Each number is 128 + 32 x the weight over its row's rms, rounded and kept within 0 to 255. Layers, rows and columns count from 0. The size above them is the row's rms in percent of the matrix's.

# layer 6 MLP gate, 576x224, rms 0.0611, rows 172-175, columns 112-223
size [ 97  99  95  97]
[[ 73 146 184  83 105  95 108 177 129 157 139 110 134  57 142 132 130 137 120 101  93 112  95 172 102  74 150 203 125  74 131 115 158  74 139 122 110 160 163 164 164 134 191 123 168 136 130 110 143 109 134 157 154 145 131 215 159 113 147  81 147 125 145 104  81 147 104 141 142 115  98 145  74 109  79 169 184 134 119 165 122 113 106 106  77 137 178  74 119 130 105  68 131 146 200  95 130  83 168 137 135 137 147 192 122  87 124 102  95 140  99  58]
 [119 144 205  79 138 136 102 151 136 172 139 159 106 178 154 118 186 144  88 171  92 114 108 148  89  65 104 116 156  85 132 111 163 120 130  80 119 116 123 140 130 166 145 103 177  71 145 130 152 123  87 164  87 131 112 154 110 137 199 159 166 156 119  75 135  90 158 149  91 125 176 134  77 146 151 142  94 148 136 193 132 102 126  96 126 126 163 139 119  98 120 152 130 181 157  96 139 125 124 154 195 135 157  90 171  98 163  81  83 183 125  90]
 [154 111 132 134 106  89 116 160 171 115 138  83 110 153 147 166  95 146  78 123 117  95  89 162 137  97 123  74 158  84  64 115 127 111 135  71 186 138  90 114 149 132  85 152 201 104 120 142 113 138  73 110 102 123 146 110  72 121 115 143 118 107 179 148 151  95 175 101  58 138 207 131 154  97 107 115 118  90  86 134 139 144 146 135 148 135  89 145 161 175 122 132 130 134 131 119 170 144 169 121 135 164  79  96 109 136 158 121  71 149 130 128]
 [105 139 171 163 105 170 161 151 124 122 100 111 122 110  91  89  90 156  84  77 159 119 121 109  75 133 154 161  97  93 134 138 105 151 156 141 103 157  77  79  82 117  81 154  65  91 124 174 116  95 142 119 125 168 127 134 106 116 129 155 135  94 174 158 165 159 196 108 145 113 141 108 132 138 111 107 106 161 129 203 114 186 135 186 154  69 155 140 134 136 139 126  83 161 116  94 157 176 102 105 155  93 122 187 146 107 122  86 146 144 150 191]]
# layer 6 MLP up, 576x224, rms 0.0612, rows 172-175, columns 112-223
size [ 97 100  96  97]
[[165 133 112 122  65 135  81  87 129 101 113  66 137 114 180  81 146 168 110 131 119 200 159 117 125 108  96 127  98  90 131  71 178 106 127  87 146 151 130 183 152 130 183  90  86 122 114 142  86 138 101 102 167 151  67 156  81 132 162  79 154 133  91 207 148 123 161 155 133 159  87 115  91 127 129  75 111 133 129 161 114 147  86 125  84 121 137 102 113  74  77 166  88 114 142 140 140  77 155 125 122  74  86 153 147 113 148 114 118 141 109 124]
 [136 186 130  84 135 119 109  80 135 150  93 113  88 118 126 138 155 173 137 128 158  82 106 157 195 112 119 136 126 152  93 148 168 108  64 163 108 157 126 165 110  77 103 103 144 122 168 105 154 131  86  99 164 158 114 113 135 130 105 128 144  87 153 132  99  94 132 159  92 130 120 143 118 136 121 140 120 154  87 127 137  89 138 109 117 151 150 150 157  98 120  95 122 155  70  74 138 119  95 113  88 155 144 136  96 158  56 120  94  94  68 183]
 [ 88 135 146 115 125 172  55 110  95 161 123 168 174 149 104 187 144 145 133 141  99 115 182 179 106 140 121 210 102  89 125  67  88  94 112 134 151 160 192  95 127 114 102 125 159  98  99 137 124 154  94 128 134 131 162 131 102 125 128 135 138 173  87  99 199 103 113 150  90 155 124 113 110 102 152 126 135 162  78 162 144  86  96  77 157 171 106 158 114  87 128 145 108 136 118 102 124 132  86  99 164 155  96 168 112 126 123 107  95 132 115 159]
 [138 102 119 167 174 163  99 177 110 153 188 152 164 111  96 130 114 143 121 113 138 118  67 199 163 155 204  91 112  84 102 127 138 120 204 136 115 140 112  63 111 130 136  91  87 151 110 138 164 108  98 153 142 123 187 137  98 179 136 131 136 129  81 102 134 130 156 158 177 162 113 148 158 149 134 143  95 139 158 111 172 157 107  89 111 168 147 146 153  94 103 116  94  82 131 155 105 138 141 163  95 146 105 125 116  87 115  87 179  40 120 180]]
# layer 6 MLP down (transposed), 576x224, rms 0.0613, rows 172-175, columns 112-223
size [ 95  99  97  97]
[[114 122 104 136 127 134 155 162 161 134 196 111 149  78 139 188 139 137 156 119 115  77  76 162 180 164 103 181 113 105 132 150 114 138 109 105 117 172 187 108 180 161  94 114 145 148 132 140 102 207 150 146 158 130  99 115 126 124 130  78 104  65 106 138 120 127 162  84 137  41 134 117 110 108 155 186 170 108  88 135 122 122  75 131  85  96 163 153 131 117 145 108 152 120 161 139 167  94 118 133 110  90  94 147 166 146 125 131 124 117 152 154]
 [104 182  87 154 110 105 148 166  62 179  71 160 117 187  95 131 114  64 115 111 101 137  98 123 107  81 104 122  64 167  87 115 148 183 135 106 170 131 192 137  57  94 153 116 139 105  88 122 117 163 140  77 109 113 133  92 122 136 160 165 118 100 113 157 209 121  83 101 108 127 131 147 113 157 149 174  91 138  66 128 125 126 112 135 131 139 131 160 138 132 127 142 103 165 145 123 201 141 122 169 181 154 125 121 103  70 120 121  90 109 128 145]
 [108  70 133 114 143 137 136 144 182 133 105 150 104 157 180 187 118  99 163 119 147 121  73 126 123 109 128  76  62 103 117 150  94 112 165  80  75 134 144 124 105  84 125 168 159  71 137 165 160 245 126 132 138 169 118 130 145 122  89 160 142 132  97 141 112 128 121 139 162 167  63 136 119 135  95 122 107 138  96  80 135 124 161 166 191 125 105  90  96 138 127  98 118 106 176 166 173 128 114 118 132  67 112 126 101 185  73 181 129 160 116 144]
 [ 80  80 123 131  79 185 125 157 137 174 133  96  94  67 177 114 141 123 121 112 188 174 144 104 104 129 143  77 151 129 117 161 136 128 150 200 163 139 155 125 112 180 176 162 137 154 144 135 133 171  80  78 140  81 169 141 106 133 114 102 114 139 182 179 136 154 116 130 129  80 160 140  85 130 152 129 249 113 137  86 152 119  47 116 116 104 110 160 112  94 139 187 150 118 146 153 121 135 143 157 107 133 137  97 113 120  93 108 145 160 136 115]]